Weights of a small transformer language model.
Architecture: rotary positions, biases.
Each number is 128 + 24 x the weight over its row's rms, rounded and kept within 0 to 255. Layers, rows and columns count from 0. Numbers have three digits each. The size before them is the row's rms in percent of the matrix's.

# q: layer 7 attention query, 384x384, rms 0.036, rows 341-383, columns 192-287
# k: layer 7 attention key, 384x384, rms 0.0356, rows 341-383, columns 192-287
# v: layer 7 attention value, 384x384, rms 0.0356, rows 320-345, columns 192-287
# o: layer 7 attention output (transposed), 384x384, rms 0.029, rows 320-345, columns 192-287
q341 110:104123135124153162148113139153151100174158121160165143108092108158125131126141146083149120114143133070105115123172119130143171128109085137149155090144093184095132147176169103095111116103130114118097136111111149112088106162125133139171125163133096116131142157121119145134148124119154135125
k341 110:138144161169100179129129143131132152175176147153172152090150110103110147114092114090119111106131103135084113100136114108133125122159112099162161128120115156143167179157117091164136141138105121117141125138131144105088134153152139134116154185129144171152130108135091162116165114100166136127
q342 100:174091135136153122095160139120180095168178118066161118110133137135138160141153122100141120113111169129163139147114107133163117129113118132150095077149112107099175121116154131126101112102105119122131129125129170159106132137138146126110139137095173086115170104136070111111129171091160132103
k342 099:159131142158129137110137142150145076159158114136116169140149159138120102130153064120143140128088125138145156133137172147173108116149096119118110111120104131120185142116164094122167153136129095095133109156152133139130146155117096148133148155113136135135130135106140120125127152093150144120
q343 107:104139096115143132124109123136128135174142158143113109124144088110075075103101148139157141168119123098108127118119137140121128134123145154108154156125071159157122141117151119144159158140083108162159135108147108119140114130122166085139139129108131136132112176111113132134125117137105139072
k343 104:117121118118126101168135108163144136156192133139150119114129128155073141147104113132152118163161085110081078121148132100145128150134185102125121101094150091086133145102131108110114123136112107142154113136176140107142144151142084109162180127132108173135117160151125106178133137076125138100
q344 109:165159089142161105106169162128117105135124125098109160182157143145152149111157141117159149182114116126141106099127121107112111136131141103113134156125127140142158133133110127124141133105057094134128123134132105178130145162114118160096095112157097120159148110148108121135123120150172156172
k344 104:114074084109152137143133098113151097115112114136100111202131176160147135099147154157120146140148106129160143094125167104140151133145108128118130160150160108106128126094113130091104123098106124131157106128102091160122119156143156098103110145157100096150127133171178149111095147116171160111
q345 109:131104115129140131150160132159118175114100121122154142129152093097102137169102113108116142089155154135119058077133161120118153124169122107147164141081110125099045153133123116178155143126119107167169119117131145072137124115157134148138110106135124099138114148145137131118104116139120126080
k345 102:078143142093139134145138125155112144127078139157114098129089121134125127125141133100108115140097147158143155121180094079137133118090130144109155077131160141121086115126167110117064097116123134130125089163160112106133112138170082143127136123134167090167081192163115148149135103094137135094
q346 107:121126118149124116167120119171112129142154132104085116092108117126107134140084140146158086138122148088141122104093128156132133104095130154111137110181081113126137106138170135082139193124147134119112134133112129130133101126100101123133081126151130162122132107148103138116112068137092144150
k346 102:145121151163100143124100116187085103108130103157123134112156132150098138107091156127114079078164126109131148185137146089149148123073118163097077148146132139091137134114141125113190111129085097111141106148118127159108131150159134129145139159138129176165110120147129156124130085132126114135
q347 109:119136139117126187114143077123095117126069089131169112126127098092099136124116105124153158152097113131141132102124158086110127165120138141103127130112154122148093164168156114136120093109138124124113124116116125107161119130150077126115147135140119121127117135136090162136133126132137143139
k347 106:116158123102158132112139100123143146144085142150107114123109156105120160137166118143114127132127127131137095128132135107100180151102095157108095122095169105102104133116136136170098136114131111131102176072160108122125145130157179120087133132125136120095131149086119132132133130137160140119
q348 103:087100144117188160139126110148138134085144118154114165156103147123087121117121114165109096133122132129130120145142087119127083198155123118135128142092124144143083138132119094112104086115127120105120126124138125135128115112142130124142113180090126099139088165114123133129162097143135190123
k348 100:111114115114140162150100111160126124100155123125126190124160162120098120097103125133133134101145162135133106130126117102140119148119147226155107139132115164174163166149151091118103109179144132107118105115142132070123122096102100116156179149109140087090143140123123144091148133107128149133
q349 099:110139117133082099134099095121092121074102151132147137104154133101101153119151108131139138124148141118153121096147097155129123116119104142102111093137073088115122098158148123129107134152111150090176135154139126083142154123180110121134139095105148092130130117135114133129094134109118067138
k349 101:106147170148104073118111120113119143165084153115112101139109101115091139174170120094181123108090111099131153123163102139167147115114093150118105124124113100139134148100169109141167119161150128123099164113122131129106109123132094103112157104100147134152102131103095090096156151127095126116
q350 102:122157114139150084147128131130143107164117101173113102105146168085145101116136130136124177085130167148111144130159154174132139134117126106152133124109134145147131116113132091140129155148177141172188126155093098119136132114100110128139071108109152102171161113114121110117130127141113161142
k350 105:120151105140106132137107142128125057159145151176153148077121122140163116109113168176155151142122136130099124105161152131090138128110126133177132127117115135157072077141154095123120117131141132124154109130128124161134123154174176122154123116160117124122132118111126143118114130133124123115
q351 096:116105122135120101108135133136132163140107158096174135120119136109098090157106119114136101112124127096107160114097122116165101108103196175106081105098113142103155153177168103129116170135149122133163129142129123155122132098103096118157165123101158108105134140107134113116155124117132119115
k351 100:098144158159146121123179101156103134138137131142109133168107116137133096128155121076143097112101082099105130107119161151124142131142131132117149127084111158085150092170141099132120147089136126159114175118154116153084131160128140110186148149122132166100126153128103126115142132080141089113
q352 104:112133104116120127119121130123105124110100142138142108130137153114117133097113134145135120123179133179152133122133086067100140139110167109126072146122089090134130073125155143109096094168136152134120118118121150141130135079148124112079117121109160093131137090134104152158140139122153112106
k352 105:123133113126161136131140075126107107140050097118146144160106187144055147123149111119106110099173163144109166137172109118148128164135146112135136139093129152160120111149104137120102117183117143098125085121147118124112174108118088152103087131097105107154180108110158124129124115173110178165
q353 105:108145080116120135154131163152101165108114123071152091113102144129162087163144124132130129150089142163129134142133170112095126119109128087093118149157125125135105125089095107116140139127127114111120110141129102077131114126078135109160177078161141191121132131072119105160075131105124167148
k353 103:149110181138102154132139103152080135069102101132121108137122126137100135109114136136119063137141136161116116108114128164177118122139113049069107110184131149104112121076103169106095106101103111092175126144117096104153139141131131109110103110146162121135105118129156142127150109136124115150
q354 104:188148114114059113095129091121124118119093117127124107138180145112116149128102147109146096152157153152138144117143096109132154160185111148148169126105114139119128174135138111123174093177131081150099112092129121133154140117152073140125110164123157130114133141117195159143159149162070123118
k354 103:100144130101131132142103100126128165135116115148120103153124093147150104170118138128114132130129108156142130150170095102096122178089137163150151139086181114132100117099154160125139078156113110171079163157110113163159128142126116106142075159159156110103106161136161160171135147115127129123
q355 108:127141145168112115145180133094133100116108095144119130109107122133125151135125125108155128093113153140124148138142153110111111133111096144117183119067152096149072136169098100123133056146127162123145109117123130138142129088167106159142139137121110128145105116145139101117185137123125104099
k355 104:152124103137170077134169122129130119118115104071096132123113105112084137130119100131121132115112111139107177112121140133150074111123128099142145084129106110136099153158100121171114128095189133140160133125143097091128118113146087187107117073150171148166118107102122089125168141134144154105
q356 101:134125116087154166153116137114090146110121120153114077127084130121140153137156152148146176148122122145084144138140110176125092117119149102112130127145097124157059109114091119141093120147214107131109104102102150092140138121102154144091094093141115097136107101084101160150126103123130119196
k356 101:142145119144149149107104148113123156092075124131134125146091157123104171135117133170151139129159133135132150108129103141109117158096103127119177101107113095153103132121120114138127166171140135129124077114152120100151139133137175108105112138108139126143139134120139151146148101117096123140
q357 111:087145117138153158110128105128126117136132097142145102137124154135101088182141107110116084124168104134113145105175121121144077161133119178132183153091079141130123151142122119136119104137172138150117115085133098115116153155129100137110119115080139115114142187146155140129155103103094101110
k357 108:096122151148131122143125103138139110111133087127095146134139155101103138106129143096157089109148118110096140141131121142145110145121089152131152129137110155098157139171104151140107107141127149153149125123118155082172115162127091146139113176134153116116143145096116186141160103102094099122
q358 101:130141147142089131095138142120130134126122146170133158126086164169166147078161110144153125135098092143163110104161108141135146115121121142109120116075172101134121099114106138104096118128167120115089130106101101129131131108160126101151156145109123157124128140148134123104158107121160102145
k358 101:124160111111182104143118139111124199099089124118133084127123162104111127157159159136129188151152138158141146137148052154140171130086169159133148131121130096138137102098085148133117142129151145106128149094117085144136142088125115100118106131140155114131108124113141109117162144146143109138
q359 098:136115150083104137109105126132108126132177163111153124137147152140129158134141167121110188104099117101102116110141159144066107090138099097094152141129136122164113159120161099134123116115085116152094059129119130138184101094103130105105120122158123139141109154173156072120105144106112147165
k359 095:126135130105143086117082125125146092113130134083178111145143143142160144178175155120119166151124083117156114136103137114115157130153129149116147113105185120116136100137139155141130137086111141119106079101124127108152124146157162095106150132136129111134136147161144075137095102126142128110
q360 104:102144156129116146140126120164130096107106105136133138117145090135115118179154119129134146109128100150128105119123130127138107147158108155145128143132135097142117108104139092137108153136142127154120146115127132113076153095152127132089114149173148125149132129143175114134137114132126155130
k360 104:105149147102161111154099129154139097126107137117128111123106107122150140168109130098126141128117123129171095122131120130127130101141131192114150133131131141174117136147142133173082137138124141106135135077143113126160165126108108146113200144123153115153160126150144162082089163148112147138
q361 099:110140117084149092094132109061159140097141136111105122143128137109155155140143106182137163153120126096110202137140106155096090145155118124162124127130116130135138147096103154129118153129137153124122117138151147174145129106075083108159130132116153089127157105114116111099133119160142133114
k361 099:105117131094119076148155124090100113100117105110112162135130158140124141105143130128145161131124133065108169097113184137138102125111125122093109126133109130150106122093093137112129149115124111107095146164144141131164138150151154130163078170147094083101101105125122131085091128152087102156
q362 109:140140108129121110088136121140148097113148096079172147100122175124147116136120166094105073079125152169147081115112115084120136130142100122163119207173166129125152133110128129112128103169143115164128130122149124122101116130105089131109109126151157091159131121159177148137121137126111138122
k362 107:123118122126145116072089134140097075103118108137135117170141120118187084109112147193102039132139167155160122127140093117118096133109116118136119179119134147150140127141137155129121108134118120146147093126141140138119122121089123119104111157155133119143142114144150138177148163156119149118
q363 104:126100110167144124116131126118099098141082100113155124097119148119093118134176106124123153142172083132130101188175093141083120108109144115123138152150131132128133145125095107176128120116129119103173148100119139124099148129127130121168139124145138107102124109120119121111146133094125143091
k363 108:126157140152124142110139096110097122131113096114104152107082143157077115142150140156145108122112142155120134113184123164137137144135114127124123114114144135140138078120146142122095126150153104130128106138102112092166111157101079083198088094112091134102140137099104132098124155125123166104
q364 103:141155081110125111148126096140118100149142137154072105152086101134150114113128143128089106139142104147101124144119148103122125111143127131136134177127133163148157107174096145092140127128111139113107121115151090146141159126077148098171098143133141172177130102139134127102104125137130150104
k364 101:137142118100104132158155111071101157103173136128109106174151073143107135105100136173093078129160114133098133144113114099159129156120143105098127131119147130153133140130045192119137112111106124123135139127123104137135104117147167141164086152106139144134107140152164121114136117086132163120
q365 097:092096090132125106119108143142123143137159144111160133146099069091090158122151140079142159114152123070105131124126090104156133137131097140155134107143088127106148108148163094104098133123161133150140089131178108129141112147121113133111130128162159110108140139119116145138119107136138159108
k365 097:114144134138138123103108122148106102165140147192113135147117107118073113166152153074144128101166125121105059137136176092099161153107077110115163111104125139130138128158145076150132133175143131105104164138136119100164094136152143085144132124165162147140128132102137171108122088115116138139
q366 104:127145146105122108096133111106099152117131108149100154123128158124140150123151092102128091152142135129132135123100129156163100137154090154152132133121125071176090118116094132150093111175103104133120094096140128125097108108218162140094131128136156139141086134162121148100154153161123082159
k366 105:147116116119159081137106110122179142121129122120088129128140179116134146149152127145172154104134171136153178131120135102148120125127126141125103080141105112146109179170132147142126147176165141113115070112110127116111128082106110137114138124115122060164117156173135103127102135161130138143
q367 106:140122117086080121184091103151112182110123162180133096122151118104102087070109138106141138143116124130117125167142140129133103112116143105114122090116130126131173184133101150140103097169112144127147130156142170138135117122110132086168137134102133139106120168122142103105137100145106110117
k367 106:151118114129073095163125121125099160142200142135125122156162093094133114127178109120159121131146146152142103181124104125138134086130192146070085133127132114131122128110144094140158111147149123148125169169128142132114137096126140109171092107125110134093092116087133122118138112108096112121
q368 109:130108189163104178129090091110124136154081140180123145093158145113087116089114104118131107140138136141136150124106126100161119147107109152131114118103162137115110123125131128140166111131129145147152135129143125108150107122150115117142163121121146170138139184091182138119123106106097128135
k368 102:116130156112145167145097106128125180122117146159106117115158077163154135150122130103155107155146152146128142172097116090122141113083169160127135117127159167117149100086093141129111106176107130105131184148147115107182080136126149131103112113135149099079124138135146147111128135123088121132
q369 113:134126096143106114149118102144101096135158115138146139132113097084085119151107179155164119112097141105163141089172152112122136115140116118139124135131111161130156139161113107110123146119090176107102152118116136133150130152126082106163126127141106115103143075126135135087139161128113107142
k369 113:110116102135113089142154135111129145091192119134128167100126080086121121147123131134111121129125091133137094104119127125162132162153104132149108137151123116136141113135125122140163116130117146093136189161119141110127104161146167138156149141121094132137129125097101103107135136129126127117
q370 103:108180114112147119131115152105159133114079117070093125134137092138121124158129126185120128130126100132117149174122110130103124191140128138152132126095147103127138121115128154143098119087174136108149127129101083138125141125154138085129111118160169095140127113150128159083150138159101168113
k370 097:119178112118113116136132102161140148125090111154066097131105125185109135089112173145159135137155132101104105146145141160149138147107127143117140124153109157153076130078093153115088122099106118115098144133115136121147157120117082137126103140160154111103119147139129143155152106150099121134
q371 112:125156119140158141132142105148172165138113129077127159161119131123118127150097133073122121143128159114143126121102112124161125126125114136133106139093139096128124157114154119100097153125090112103136140112109112120122115110139128170139149096160119102083133098100101157109093102129127168069
k371 110:135154139140139171138143114169140153102113114118099100155111128115108154101090143089159137112095117094120126136149087146135159134130108096152154146126117159082100169121140174090121113121111111095117137103148072115088124159126140116136161210123107120170104142143129124133146139111179113118
q372 104:163152171134135088138094123172106126156100145079147109120150097138105143154154137151129101158083145140144113138145119114143149167147081126149159103115142085095131127100159113115131132146130119097144056175126117122090167114146146144165103105116145154146120127112116120125124119146093152109
k372 103:146116117136129140126154147137097129144140137144105140140152111161154163097103154139153063162132141162074100101111138172144110100158093096085123124124106144121096116112140114135104129136159117118147079124116137139101152154110083147126111116114167110111136116135156088174121140108112076120
q373 109:138121143120104113104121106115190094088133133085099089167137106122112139176133131122105181123124073113102108105081135180137146168141152164142140133124121083115147111157121119087124166103098123126126136127154137147160101093151158144127154137101106108135148138144116086133108162140161140126
k373 110:066125152094160122139158156173137117093090119084119140150124112130133091156112137118112156131112103117130125096108125116115096135112179138103131138086102143127137107122135141131093137086094138162141122120127090160142108132156159161135162114115123130102132134137154145150117116129178154168
q374 103:138131106115146105122129140144135129077171108123119149154075128124144108127154137168102149142101124135153153086111154134150117114112112139157134172118125147150122062123079158105128138121114126068116143131141105186165133084096150125139092103162094107113160134139095145126149096103114139113
k374 100:076114110147115092102113107147124132090152123126116157135131157094128131128136129132119109112113123134117149114143138120117085142110079096101107108101111109096105093100120157145075135113157138136137135128135095130120156101122201143132147105091121142161135086124180102128106133181133166154
q375 109:113118133135141079117097140132129118124180129139120139133094158129145124110134113117146097104114182125124158166088151168125080094103103119150082110123156115094147103129171108151115157133141129153165138174154132110080123141107130119151164126127143130111130146111090146140141127099134121085
k375 107:175141121123124115119094132111122131143167115144124147165130073132159099119100112153185110121099146068124111123104099178147094107164135096167110112131132151091150083116165114170118109092123128153098155124131119137138103147144151120137151132134169113110110110123125106117130137091112064118
q376 105:140150156111181120165114129140109120133122126153118100109160139124138146156122173126157148103138128105123106136166097169128138166110122185128118117089100134097129116096169095157123098139184145137143129116134154101136133099118094127140100102123095145150119156105145133097125101087074116105
k376 104:134157152142151115130094114205168138143075159146133100111112098128103116165119170129139155142132079126155116142152128117073169149125156134169113083130152099143117122142154131128105099111119151118136182091107132120137123127133107124127126145131136094110112195104118134138096114127113103113
q377 108:139163090139102140139162159100131118152135108110144095124146159141120136150108135142149137149110101164127097113121141146116089141137124121099131132081150065174113167150106133122130092115148106126093122093123131156121171137115121152100191147155147136129125100156135129128143088098125111151
k377 107:133127115141155077154161145152141121104081104114143126131107158113120159118119129141156106137119148120130147103087110181134126133141178077082186155133142107107109121081094134149101148132147125145141139097113143118146101167063145134102147121153168096115126153150138132128127144140127090125
q378 107:128124106117115128074187124110116147114097125113088098144129082126090161109106165132137098101135127098094152171147123102121112114118154143134153114125100140130169138146144134111133119147112166122091147110112145139137185114157129138091094149163096091167139097183107151134101164126111144151
k378 107:109152111130135101105185113093171105148158150113109169116121137151082121143162166113118102100150110081123122134163153127139123138171101150133135137098082148122168183157150110109160143152112130114088142136102132099125147098134132127113130136157098139158150136109121118117099129113110148152
q379 103:100101096152085114123116141118102112145116108154152149140140134155163107131146150136113125112142138120149105158127108120128099108128144116138131171129130144163127139141122104146154096146110094153084114117109109133087153146114152148095119137166135121168127137132168108167111155144154118139
k379 105:137101111113128124111113134059093069148102148144148156120086183107117105114133159167120053135124117134131161090132136127134066127143155106121151131131160095138124115124153096099141138148121153149169086119086135098124104116100131138065161116127147125141160128139126082162121128145116147096
q380 107:148131079127129182150130137162118126188116111174163172122093166169111123098094125164133165125145148122117161143156152088128154089097135135098134126153107149148110106147146157159128144109155113129128125136145128081154139167083114142161114128133152136151149115097087137124116104096159113134
k380 108:136124141110139148154093121116121141127130110139119126134078158169109130139135160203103090094144089118124125096137123076145172087089165136110151125130147156136117092102119113109111120145142112111111147098132148118133115141134181111112123153108097175146132161096112130092104104140159134120
q381 108:176133117121142142126109133136152155124133126092152113136132117107120121143112127122146157139144085148113086123135134113125165098112123132111075088102130108134156114125132062143137146147105080157130140138113116126129124124094126136129099127160120104146118122146106122148129136137091137154
k381 109:126127151127117147107110126148162150120148123083135124157112070166090105129132084150133120140154126115136113141150141111117185128114093104127123084150140082134111118177143121130109110143111132109137138119178101126140096081112122100188111107142063132121131177154130103119106151158161177111
q382 104:149163125129136107153110131139161164165111134122118142142121151125099131162090120133118129141170147156071124153146099115140108130142152154120118130137151108143114106144146095153100136134157113118129099137150166131167098154111152117138074112158145109107146179111082175106132165147099126126
k382 108:124123109149143157119105113137124176101096140153069127175081104167080127138114145153122116166152120115103146161143105127125164170114158121095116154091135102116085100145115152106106137158123169117106127143132104118118136150134170091115111127154135117078078188083165166147105101119113164145
q383 114:137121139123085142107123096144157113149159139125107132126119090099091123118092157115163154166119103125122104109142131113117111159135108119143148173152108116132167170122170111093142096144087137109111151143120135107114132128129094139150107183145101124140121122125164103165108123106075100126
k383 113:114166144120097119131155146144142154139142126144135109140138106100055124125113157122107150168114085130095090118095105077149124164141169116080103123120153162135159183123125062141163096116114090108134136135113138103117129104075097118151120166132130137132114132132120153130161127121090120162
v320 088:130140092114093127127130139126124163084143141103118170165122141088134087138103089131144113117136105091122154121152119120117166138171193144114132118162113102144122101159114121150118126121115109105119135125105078192154119168125166161117133122148150130119145126116122151096086156152112147085
o320 077:109101162142106128114142120115156077155107128171149118102136083157112123067123139130116148110142125142143133096066111134137131085107120129145159083141113148137160153100146171158151137104106113136089119156109163094111124079120126104099143165106111167114103152146124141152158107144145134171
v321 092:162105105119142149105130140152100157162106126110119132149149173137111158092138124106148129138164104158098155111103127168142129105107099145149131087091145152160094113100107087130116127136143142070136143149107152109133150152169134122155138146080108168154159173141118119122116089181144164130
o321 082:110150115135148144083158090089154104077165124110117114105122097125159132123149143167124133127112121120148182123145136127121140118152133136146126142193107144133183143101174139135127120137139143139156131123091145111087132105133126140087129139114139137147116083111106091144145178128121150111
v322 090:126124130089091181100136087114145131114132137138130096136159129135141128144133134137108127169178130145127157153105142125104159118078167128105136119140168083131124149080121088131168130093169133160107127122164166114134121139097139124084134116108186153171138117155141130150148154083124167105
o322 083:122088118146104125141113112134155100155075124142083147118087100089103135117123149104129114123126178107137109138102132136115116122180116132157109134136130126140091132143115145108102133151103162091117157134157118157114088154134084129143097068166096099135074152105157137140126151170125135151
v323 089:103106106116102091110107101152126140151155111149121125125152117104095129136115082151090099085108176154165128122150106111164165153116096110143145104139111142166069057140130148142108106104114107116129154149130120151136159073127156126122117143108144106113117070130117156133075124118134164137
o323 078:158123188139157117101130133155094163108107147154136124116109078138120142116162123132126120167143080108114127149146085109112077125142192154119104096129140096104184151124092133144123172155136115103108115126117149121149132165147140162160121132173161138125107151127110143152154144140132085129
v324 091:079120177192144140132167143150098119122140150146110168112154145147098115102159109130168177118115121100090115121103128134133120159115072101168103114119141091076112127099135125113086141124165116147146171109124139155103101105088176116138159174128088122098109146157094118099147139082081095134
o324 084:155157114092103112121150104137146122104129100128100108159111116132139148136101123141098137126152119109120094160134115107116147132118145113126096151161139098112114114142113124145135129125149143115092054149126133159182095123109091151126111113156167094146150149127169147138145104178133164114
v325 096:159095132099158092158087140113126108163163154115162076166090125124103109127111157108103099141090153127151140089125125119103125098137111146160117175086161119133123102166142153082180137146164129112096118120132124123132080169134148173101151080160126117144110057170135126151118133148115161151
o325 086:130181114167135112105133128165129164120095090131128176102190119099136154147153091121118186117166131131114145145150115196193134134141145124149138094095112096095114137116141148105123120145089139135179213128155128144157141147119099116127112157141153118143123101065106126146145125154120142119
v326 097:105136171169137073131133142098111141113149105177118156152164083134163172097133159159110119129113165088099071148136134142102138129169076112125098096145147110090125113121156148109142120105117116157142149150172146096114139168124113144134135145100155119090098099101158138111125151091139130115
o326 085:166120096136161138156161111138158168148140134146146115114121152166112113131118108112118137142159111150098129170163116102135132135115169117128147128136187104131111150130085115127122127162098170114075067128124116165131110102099144138129130114137137140114138139144106164148129126098089139148
v327 094:121174137107150131132131144148162100104121140105094121151119143158159103104160132120096163136106113137147151125132122161106093098128129145172164159090116129163115079115133126097135139145117117145080125119094106154155116110131121134111116126157097159131139088181113106117127164133157163091
o327 086:137116139140099119137134116156077131138148135149155147129136149108105075137119124132133105120111129064121162142122104133136138138143096109134142123122098126088143152136146141110155157114127103169191159123143177107100145134159092141096153185127104075154124128096173117122071121112162076100
v328 087:137098139151173139116128140144147131103117160109152152132108146090121130132109113117170149088091121131093123091102170086155154131125077140099100143147090149170156127147151147121179120079146120117143114103120088107123131127119123138107162127117137104126097123118130130098103132122130152152
o328 080:103131143103154140154117110165131140129136099121128111111171132136102135125121133088098116153182102095104094175141069101125135109154149142125127125110156093134130157129113126162124125157128106133095122173114145116119137106129098152135129095168123125122148143099099147105166133136090128144
v329 097:119130148155162158133090088128106119165112111143108118113110119119122109118112154080139101112104129078168107090130136156105089148113148138144112121124124115134167138131141163121105124128125106078136097101182154098126089156118116139100153129131137157089100126074090095103113107092127088119
o329 091:169153117143101114133157167091191109116131168149078145146172155104115143158134153159138157202147115144071131117132146168154143156152104082135135117106149119146081121120100099122133108156132112158171158170092155153092127102132119133100090126131100158135122112131142108147122142149154157143
v330 094:140166102100141162097128142157148114137124109125141089148097133110137149142073107120096109139128076122146154146110182099165140168103127166092129153150116161173168188138170137165105099152124136113133145098132140112121139120151147166133127156129099133171184126131133137133137088153093156154
o330 086:072104131161182140106123143089116153147116118105086102114154143100139115108149115160135104138136150100122142091121155129087100084164145176128161079093085166162143102157109148117138131096114154110153097159162123151155117125114144104153116143076185089119118164144120178112122113139124130127
v331 091:091139116158162087123161095098097139142152137169094096120132094104116125095130133137129086135131165150149106095131097132173140142107095113094134094119141133097108210113134141124151102096153163142175126166124150105097153123166086111137127153070129095101125141114115102100186067114121086134
o331 082:188119078141103129126149159116138133097141094117146111178141178147155150121126133134121140106140123140121117110121209139102121130119172122119119136141122130151125112129119156123112123141104129116101101115123052145128119135073178126118157104127134157165137131180127131126083142128120151150
v332 097:163111136120080148126111150120144139133121110086116146119147167123142114139096126093121140117165129117103152142101125151107117151142159113110150164131106116152107109108150102121140130139144090111127091142120121156155158098113118136097106128088119158125165141174122130130086158135109144131
o332 092:116123107113171159116134108151101123164113120081153138123168076119091153108155109120130114117147155128140154138122080143161146114156108131135138090145153109090153155148136097112106142131136104111104160111123157087115110163153124136118129115150102123125125120066127132105130138155137138145
v333 091:157155106096112153118132120121145109147134119134104121128118102094140161125170088153133097085101096117138110136112142114100117128153154114139109180095091179073106143115153113120128095144114153134142118131129134105165121109142085104172151056152104142114147071151084148126148135095143110095
o333 083:159166129126117145133115120165125120115117153135101149158081171135123101142146110151130144144152129120121132133133117136142103175119109162144122149125138083153153106141093135114115169115140115106172127105097147194135132083150133176062091154149090071133149147147173130143090157162169095114
v334 091:141142139109080136159121162108169087123129130118119154135147165094114089157084119157125119126136110162108150159119125119151126111106146088122106160118147088137135087162105152140137135133165101139144129131124163097168109116103141154090122156153131135133158121124114145098129161121130130124
o334 085:130112128123162144174135151151114159153052135101150108116136087145099126079143114091125116130131118125121054124140117096132157111151143159092151072116145130139117155125138112146127104102105165099133141114149096134111091148153159120161164116128165142074108167115124133130110124128079121129
v335 087:133093144159123142144145109156126116157148160104124138124103139137147135083118165129137139137120080132191154097148129126154132092100132116136149171135104108151153139138167123104154104119143148173128109125151157159120122116133116135142149140113171101166108115095131123156136121163095164154
o335 074:066119141138148124103116138133127109095154055150098132084141117104150148150082116150125104126134127093098128136080163143119151161142142115132103074121119144099109124099109142125122156117114158118121166140123123119137122135138164107107112153157139090126143134125154150102104121121135114088
v336 088:164096122141123115153152143141161110116167129092087118135136081107077126093176120108120100128159135140106127091133094148174091141109188107152152130112145143141127123109113136089140102128147106066186133159120144155112143164099098153106168090147117102072151089168170131127102116143133175115
o336 085:135129116124093134090100097137152115126112084116141141115125102122152118114140169169128131148140111154144157160162114142141115142123101100150089116131123100127144128136140111111129135168131115137108141130123151168154119098113073166132105149136119151146149126083159121132138127131164114122
v337 094:120146091118130125144105126116154110104128143104130090154123136100108148093108128177141121153140144160144116134087151116128175114120092101151083110147109137119130124128113124076124147086102126140074156107097106158159124132139136096128159181108159091112087127174180094118095105134124149134
o337 084:127154171091118132171137125155120124143130082141152141124166134158129126110116128088128110114140082086112131191132084109129129125150182167151126155153180114117125159153116110173131111148189103137138093139168138107129155139103080131185120072160147107150165146092087155131165131140086143108
v338 092:131151151114150139157121136126095147092154119139155143150115160146148116092098133084142120108097148114177136087154096122135091157151174138145151133131092179113109112135124103110142159147140149135112131101095099088091126151108148166148108135136146132103148102127115129111117177122142136135
o338 091:120138116145137121064130103123162119116135174121123147093136102145134168149130161152178114110119121143125133162101139106140134123153134111113125116123127115114188102097139106106094143142143098128132154150143097151156164136172146074109081137151046117138134099141097141149095112125137085124
v339 096:153139092071179136145186093127115143163116107148113100150136178165118075136128149125130106108118140155112157108109177115124154125131107120121102136112155141122148169106099127165094106095128116168116098117128119121133082169152057176118115098127125143135092123101101109150141106133168133142
o339 091:117126173133164115121136134103147147092133127130103151120124081115116140164133176161067160158124139126171115144138127144105114139139098109142150085150098121130108137138130098109110114151103121073193140116132174158098136123122142112150120129102140125168165095121140118101102143122150153125
v340 100:155166097127106136115108135108123126135101121111093100127097188143097080123163137131131100134142147176129150166147142141141146155096171110142151148102152111113143136116132122162175088137159124114123070150138145129122166117159117082110147098138127165123117144112146129165128115122083084077
o340 093:153078117118083110128142164116090087130142163085169167141111118116113110127096146117123152072116146133137081085135157135140140104120110124154135111131096176168136126123165157108093167111096051119136177088114105085101123169108162127117168124134109150127132129168137108105062136109150118136
v341 085:142124110165117101154084089107096141081140119131114102135145127106101117134161106156137110139111127124114139090174093086128153089079174138120176166116096118106129167117085164148102129091144106133115149138131114139153081178147128081083153086168110120122107162107118119106148164117124183114
o341 074:141128117133099133113132161178149101119112165100194133125083106134139128137131150100147139120130121121127135167141102140148148131118104137122078101170143113123132126128141076123146124165130118096109130142130093095098184124158109118162133088127108143097117099097103146101121127073102096112
v342 091:121115147125126125155121141125162110120112111143121109122128163141142129141132101125146125098155149173164131105162111129140147084112107138113143128093137133147124121116118114108146113147115130120165114176126139090173121115154101159096111107103136129081143160111117123151112134118135106147
o342 087:177141072177127100122147146122105128153134182069139177168133135126122083137133123123146132111122178130114138147118144121112142147105117081162127113151088138122135111135168120141103153110110105110115102119102078133093186124098202092124116127147098147121146101132153158104076127120123088141
v343 088:171130118151116133086142143148099139109113141123106115128124146130112110163112159088154106162096093147155175153093080138142163123104142139145143129093105160148064120103160127112114117173167114135116073157145156161119155116098119161116100144137150197148119154182102130154122117175110153094
o343 082:137099148119129160128149135141129137125146154102126132144118137162138129106137122127111148088150170127120105127117125137138118076126101100149096113122114122112139136107139108098143131091085143109123181099130167111086118182137129105104151112141091109163118119060129092125103156153135141116
v344 095:146159172162137149083107130127199118123157159147139126114162148148148122129116134129109130115079140167101116146166165120125120130101152143139132155135154157115126141139122128108194119122126166138176156146124156118094121112167109110146163135118128144125186132138105110133131100143082126088
o344 086:099141064121188141152132112097044183129097100143131130125104088101131130104151068118109101140123133163152136117143103152135150156101155156101136137148154082122124128178096133132100131125168123078116098129156110166165119117122138181085128112128123124125152147113105098129134156097140116130
v345 093:149099146100088137107128162128095107124118104138088105109133157155164154101091130136118112115139073120137167121106110163111129105118137111127120172103200088142175107151134117098144137171099136079110119145074144120161166158132150080133129148153142115158140112139152153102137160128107136148
o345 085:133143099166123126100142123138134103172094130093162138121117115133115115174147112139134142075118187162143125086126152120128101106131140116172141074150078159092118136111177132142110126124138127143167171119175115104097138129156112130112165156116136117134117106151091101127097122101143101122